config.yaml
n_layer: 10
d_model: 192
n_head: 2
n_kv_head: 2
head_dim: 96
d_mlp: 768
vocab_size: 512
activation: "gelu"
norm: "layernorm"
norm_place: "pre"
norm_eps: 1e-06
positions: "rope"
rope_base: 2400.0
rope_fraction: 0.25
qk_norm: true
attn_scale: 0.102
bias: "all"
tie_embeddings: false
parallel_block: true
init: "orth"
init_std_qkv: 0.056
init_std_o: 0.0
init_std_up: 0.056
init_std_down: 0.0
optimizer: "muon_variant"
lr: 0.00603
beta1: 0.93
weight_decay: 0.0
lr_head: 0.0045
grad_clip: 1.0
warmup_steps: 0
schedule: "wsd"
decay_fraction: 0.692
decay_shape: "pow"
final_lr_fraction: 0.05
batch_tokens: 16384
seq_len: 1024
doc_mask: false
z_loss: 0.0001
train_tokens: 92380000
steps: 5639
dataset: "wikipedia_en"
Each number is 500 + 40 x the weight over the matrix's rms, rounded and kept within 0 to 999. Layers, rows and columns count from 0. Numbers have three digits each.

# v: layer 3 attention value, 192x192, rms 0.104, rows 51-67, columns 0-191
# o: layer 3 attention output (transposed), 192x192, rms 0.0853, rows 51-66, columns 0-191
v51:464560554536453586541468598533494451435437482472464487500559545500470506510496494460491526500454481495439528520518532508610450554434560538519518513510511519539432467536432503460443452496505498451498556511505531534467451466555545493461503507612508493496438471459489472502459553481495519436537515422520471530522470542538451478445515408478457480505542574587533575506503479487461576549492459573473497473454487580465578489437411485465469453501493433542460547540537493530505559481533464421491464489437501494425582536546479508490522522515519567505515589517504409514493498527555486481
o51:455453517543550512443476510546522504532493520482461455526459471526526470554450542547468514513545544456598483477438540529452528486497504478518457538429515468523515509512518473495515556526456513551513494478491507439432448494557499555546457572542521477424499522412497434525469455492463535556492442500508515432483537534538545462489503479517506516516474490513480425553484573454599471434514557482520547477427536468531489511512521476578495530437503588492478425507511604465505470496477459565438510495499548574505511508522485458519446467508561452482486431445447552471516541535456556462
v52:458578545448485505504411553475536575463512469521539429497466470388435494484477467491509553500562502483476558434575511449408501487465469466550502423508572680497513487448514408505566576486548496506527500494487511519492477497502475520445494544528459532550451464483461468439485571527556456475493532458568567517508512540504545419525468443543514575496492500591571450435466504487504495508500533520442512542567467501480535499493490514450464438422524508536521443446494458450514476481477440489567517502485531570445484524515461514539492449528467423493531485547503549530519514505518508551
o52:555414495615466545478448481557490468534462445572470595515509549514506508464512500484505503572578502516508489507488488490525426501504547457475536539512552431552502529523437464460469491456384474523491588515489480473477594471518532408521554465495480504490502455538537489514438456530532499463487499543460451546517582503483516535553529519443447490543558510535486466470518446546531545503471542511512496512489460561520514506546490553485518474480481596480529549557496474489510443492474483554470477442455556456530472482517428452507456451429490414493485455535527526523465429534498502486
v53:542541497440484487468525479487507480516499503509506501438548557468553444480538600424556502579522474495477481447462456508523524507462562516452537493478533462475506515527543546507488519558446489536478595531542508489469439500495597490496524471568486559582557550518516536483513514471531585393543507498515547593491523549486431524488498459613578469481470467490497512515543519467523533469477479457473464470481423472481455471497470539497462530499491486512474492477469546496479482449444491479507538458458446563519432467582528458460513465585483509511533515522545574443448465532515424469
o53:459490524495425511524543493484491532464518501557480456526490533526520593508515525493466460555482456501515525558502552480430458539500493464474436518538516473533516520471533507526604487491604486496498469532563506481456513529459595446515504469527557504506402471476527468454512506525421543523439551427481523482540438516587557568502539474442479473561452513496457516486439513437525448514457521521474516593486437499462488476537498464528502503435521535481429453508525505522467518539512540412510489473475542493486461539428537561551465524506503555490542457464455572461459487448474527517
v54:478440527518490548538464491497540485429493443474517497418516550491478429469513475544521543550462553447490506489421509511517521553502496459551502504544485481562556531478412528460440498531534551474503526494467545461453479510573479468561459566475516482556549485419451474476501432521508507454498466534533522599523514459486506459550503507501450486533567487506367448481595546467481489525506468530503511491486519468523425490536459505411469559497551525510519496481574453472473477526486486528461492591454429524438478501520479473477418488588490501520518581443520462568439487471455508518
o54:521490513534557502497478568543494450497505624484516490499521540490492501477518514426452537466503467421481527549400564435463439497484513520496566664453442534525443517522478461508546474561544475495459447487505561462502454529512433509499485457488509530422489513528544484511489497485528481499494539486467529444484503454562419538482566560522491510437490507414515502516507486484508442537441608503486575475595547507496451488477465527485509493521468470482502522499434513543488580541435490528488507519471502469529536470503579447504533430468490573511466392484459570448569528511524528503
v55:443451529487504424443422474390532505513464524537563561465521473446462464485526486436455507495527523456450562510457458517444561525514502484542444571487499512517567444503515486422445516518465550548470517524536515473465494511458504508520490471644544476542471458476449526558485543515432524565428484452460601461423539569473578470475497528564531484479508474464542517499478434496498465445546464525427611547454517487478504521462534546517484492463490483515485581499547542407523496451535552552512456470494469506562535527508486501471441431449455553480529600471493462549475479563459503581
o55:499450528501497553541528421523522531561472509464472474475513492492420561503537512516576546516476471525544511506471552485428568484480473509466527459573466469481506502485499508588539498434523485447493538520484407534467464540469443459488490510559495471495516457472573497521555529531564495534519588447454421518495545494418513619487538439470492572431505470492453591479501542477527469421462425509530530371503529457550510552516480503512504519496518509537464574506490464543564406472431529492607505517394498467527466446509490489567459528462497505458537472495579553451491553526476532368
v56:480456483513552452465506462518456458441510552561520549461560497443551494497529469474464514483511546573511539538497554503407501488508511380553476456446415530473603520517504521472488503440466554570483538546504492454473489468434445444552500539528472504604485478553567480536499500522469512481534532546498418520525506526540547593462517572481470532519572510513539420516461575531423553516492520571444484521409521521482485519468470505462536467466563445444475417518519543528540550530461583516546556514488447492529467535602598501510558530503472468507539528444578483449539505485501421485
o56:561547516557461536537556520466485508489490532458572413435523493561570441458444513448533550529459523530495509477451457471492505498524523480428508468489507499462526513466505531554459481464476484514453472508446486499485497496609526559539515486418489482455408571504497590546441550605470514447525531446551398516475543485422455580514499468449544482600472590468486514471443541467533503563494529512524571463530531479456510544528519454461432479493462488505494563470499506490493471488486540470508449496515488487471552452559498540460549429539558466518507498458487508437494558553497560451
v57:505477495482466539467514523449461539490455501511470449501483481433486505472479529573436440451445520502429509509469507515492555572553527566577511472519438494530448492502504484439510538512514453497421597469433507495449529459536538467484504492528477504496533516520463528613551580436475478538517577570547459443578524527548480526523517505462529448463535541581469454528559488511511485488457489490511582573479437517502541460458494505492478511527614489469483499590556438496576474464409459432512550456488507509552499465463459517448549572572521555565464521484460516499476529496487533495
o57:555495575539478482442537521437496503457499527463460447543564573462484494482552541439495492529564442573547531486481478513469444472470586568427470503488514475431473518506521549522575534480533539551532505498566485478539499597492424553555485504491522490511469481418412531463414424544567531567450557511521549507542479489455498438492502458525556515452473505496520514543474482547505521531538497446576519412450519511575519564550566480538547427460495505418526442433473449519419454502516452433483562505493527530463504517453586552496501444462428425453531457466532490488509482511530536418
v58:473516450488552431496563484438443511537455530555526501525459456546557509531449464487457504474488494484455530530499484524441453534562504556504492478454491531481474533509517522532548576480506483446526520552451542491443457527534497436517487497500513510479538524545406506457417403542494495462480487524409462512526529512486487519517554437498524568552472432508482458476501593476454564482466457455533542444484523478509527461504559497476529576522600523433521459493506436504507427446493459498536426505439548517425500521519507537474434538538492545584492499529502449522567460574516503477
o58:483526521496512550478449487494450510416561473503451488478513551534492489536441467485496469505414454561522393467513531444537435484481533548450515515495498499441466503508491489506500461499435534581415516483484460494513519498485546551410516541456543498513530510535462554504471616558504452542507489512560554454441440493521582547503545542549549421534512453494501512541517475515497528496537507551537515519521489517513506479497492526472508482435462541486564470518511451444556516576452483501590454501551491471518416507524503518537514490440449507411492499500490493495471556473557475493
v59:559563488547459541478504497464468461469456507449435528538518547450518545497476488598444501513494475430475445465568522573528501443507461610518500502490532493487502510543502507523489553476502468596573558508472474490490531452451454466486522469478501511503564464521548541488463599488505491422536469537401453472463431510489427528527500540536461537480478504546501508463421550549529529604507525540547440515558409514491574617469506527487431436461550442497530541514543480439478482444568496531486501493513471537545476531457485544481448502509460493430479543511455481508502482546574524519
o59:418432526509475516491531480473469478579506465578537452534572443506533451526483581493419495539455528562488564507457455506481544530424525436541471480468492533489494408465598500501492476502550555472477521452579495462535515542494578480493508604534470477403519491503475498466467480530521606483520535500545478428491511499397531459500481499512530432544501491522532547442525424534506490502445485527499532513429501454558482489595578553509448435511500561440536458444557501476528546536555449481518491582558520452460493593503478451510492530496541427496460463532478529545465484423454489477
v60:507547489542451491486433503486545510491546476464461479480528545552433492485573466469512483546590465489513565421462556530458447498521486449525502502555516498456484504564492436537574531491550494464514531534453493575540472566484452428533452546525523491510523528579467501518553512477459490504524506446487493480494501511466542451560576532520519498498454514544579458538528550540456448495494391546456493496508475501606487454464541445464459516504460461429506477554486521429514531558568474487545525522492532449490510545570534406479431484534531424480532488443471473506537483513451513503
o60:462508549533462469439474474537469532570424561495547523513488558461504487446457555554531515512493493467554534590536576480511532485481530496471493498536444504506500487484480572512443467529538533540495504484470423527477468470553456493508507489475495516546498515494513519477445460476433509517463459553499492465484494520517531522502465570462485478519497480493495550484503509512514549646566494568542494519440439463445561489496422480441561520490522487467494498475450504553548479466404523510548514555441482442558442500487464469532552485426548453487480487579455496519485424525520546445
v61:467510420487482508523443478533502489527571467561512452525480526484536550528491486401395468450527537459495422450479479523549454516572531555532479435516544483559533488485526498510431548469485498527551508509448462486519545548419539629502515496460466498483450459485388514518524508567520506530581483488559510490442515525453497481464538434588570516465424527456474511492531527502524533473473461562536504486511503506474569522495537475512507542447575476510509419523490542496508452541420487519560470501484429541495482534484539437536516488494572562499452507423504436428555502477523400586
o61:464448455508478490475580463410458472463426413459522544490467507421431531535458520502531523452487492525526545519483551556526453464441460540525470498473460457519487484574491486504489508540543527451516477476462483550481447478494527560584499485540595476506534474506567500510510545440569522448441576488529436573502462575460590442524546451479585462550535521516472517538522494536470450531534526541526501451478502488481454598506518499486507558482512610464454489495534498576503545464531508472527468471511493464429503456532498487578512428454485477425486539576474486447490478524562509454
v62:474481491535506541438535511501486543500509497448523479491483517455564504508504506482569491463537528533451528533528431450441490492564495494480531507494535469526471520541450473491471456476472487566501551489412527430487531534478515477500503442471470515465472454475531521474480475518521498501444513487440485418413540504529573471547389500436580445450506528497529520565457453431507540552543584530439493546550543494515462527483507545510507509490525492525491516526469499514506469516439403468463467510461507504498496543533478577538517450520493509524427515455508520476533599494458524519
o62:577552534462512483429517511430581451500450473474416501451522444553405449468487511566509510542530480512508463476485547558530491499526465514531533542534489452449527488511491534479487526396545497496489444500576455574471519503502467467454467497494556506499512521542533475545512522509552553451549490496537460565490532493500426537514524474531483563501557534433464558502564504488466533433463489464524506486506555446490538506517541525439514496563551503460469419540501501530505463447538503488479452470454544577519454541442514544451512482479503485460474572487476513453515430516568418500
v63:449508555471504465507452501490454557612499438578535454451440506496510499508464446531505511469525468499575433496548513507478464512549577545530563473475546497559509480453478576533484490483456487501536560570519499473455470501514495520487470447458476554452527522530555478475508422573536551460505462519449501504519500482461545491494521547501494480531527497540467501531503429452549454535500491516442474528546460467464599488623562495475433414533504539509511516506531512551545539502475469393520508534493450520523581456527476568538514542470514475548540447485520488551506545449521503516
o63:554536468576568541485506543462489506508478483473518434503552496521466544510525406462462395446519549517431572499549440603550474485560486514464513537535419468498487436473529468530534467455493506483533528512550510435475564465519550497501596545555519522499498513493478496523527532443486463507529481555540516456498521500427502521488504527483451481499456510512478532460505537531407501481524507508458464467479553464516485526436519469519597556536530599558471429500426460514516549512497491505446472513479585479499475447438464472493428433480428572460535530494518487561502517470536443518
v64:562520474473424496540569455423474516523597507520547452503533513463518484466496425487533537467502501574483562492480534489467526568609574437488517540512431508506532483513490454497458561550572507489611460442501478471501495480443433475369529503573444520535541512451545531497495518426464513439510491493441488473495475379534476496577517516456482564512531497482556487523492590424489553518509474564516483550514499401462449522507450492561509501507531491507497483501499466540504525419474483443582515468562477495499547485462539521462478497473565450484479394465537488489504504432542579536
o64:612481512425516498499499512504548508539536505519491495550474486484390470475437573473529444542497480567458505478561545533528461526487523548506444548508454482517475449439514591533440508466492405571476554523473534447460553530551498476517531410490477453411430502459473511487469513478507472507475416532523473494536531521513496488450516468533546478491442579499491540489473470524498516522523547479561471508544443538476482522569489555431488550514535456545548386518565474495485535455501440492500472554504451484488501493490513539554457507548520525544446515569446482492568490467560518438
v65:554463454470530549547436480539530491527501506481521513549524442428537522427570511457492410489469516481465498498454469460468546516466539497457543498496494550483480502501534492502529454528475467516460511546483484499491525535521511530501443485562503543510521427530471561468519548448433553514470493448494437456462495379508540496561507532508453509522557477418461498448515527488439522529569452487517526504552463477464526505465457526586448570451449448504456554502483467515462505518534518517512507486460489498454501433538480560506533549451507445545540473471527443496518540514555470540
o65:509538498488443461507493549485534488550521476522414444477452515474502486506458469545482511522479481548481517478473527499517555442493494500490460489517533461548513489507562613486470531506483477523583549485486549501451551538478526476488521496492534516531484481505478496420539530489481525487514465547500471518437517487519514587501499422487450526493453505403541522590582500553540493476528478483585576493529510503518488513421493470437493499551502480465506552431525495465524497541390559463493479466485539452474498493486576463570459518545477477546508506439477482470449492477460555500
v66:488544496494460596480481556599431411436526477515528483465495491487508454483498535511577541563503509508547534512550500505597546546555526523526448534406487489483479460454515426433472529543423500542501532534468524492515427481516523470550528528454555557482461517540415504563554446562535463486495465545530471436488487450481460477476488479556432469479531484470510441564489544537474514560417514442434465499506511556575537593507520521521496482468471505498461508453442468485530499519379419519524521477574565450534458504625512496554489529534547533503536448487470474545464492424475543489
o66:525535505546535408467464459444503515474544493504466538533553488481587528496456507478380564564557545502507539485551448482459549512535516444516508498458572487448471504528542486375429532542478541447526540471489429502539517518544453477437520466465547480502481497447514508574511488524469530460477560455373536441498498551515527485554510494443482485564383540489493489512467481481531460608531539479498539534463527498488504539468518466477544449538542457504561492499507514517500566528569471515517588522452516459543507479444505515468493465495470563484516492501418521428526496467598393457
v67:525485539533510513512576552513518497457505555524497486512498454519505525500480533493506451440493527600534432456470501547537534507481482497435496460502558547566553478441512425499474486434508520446509412505446494500555509477572589509496495450455474538422503481499524516467535482466502509483474582585563504505530630478469411514470450552543535448464477523547476536455554457503452560503462500474460463467466505365488491427505563460547483569465529448451458532441541505550465464499483477433506423507517564476424512472475539419499431487455449516471487531485513521498413557535458487501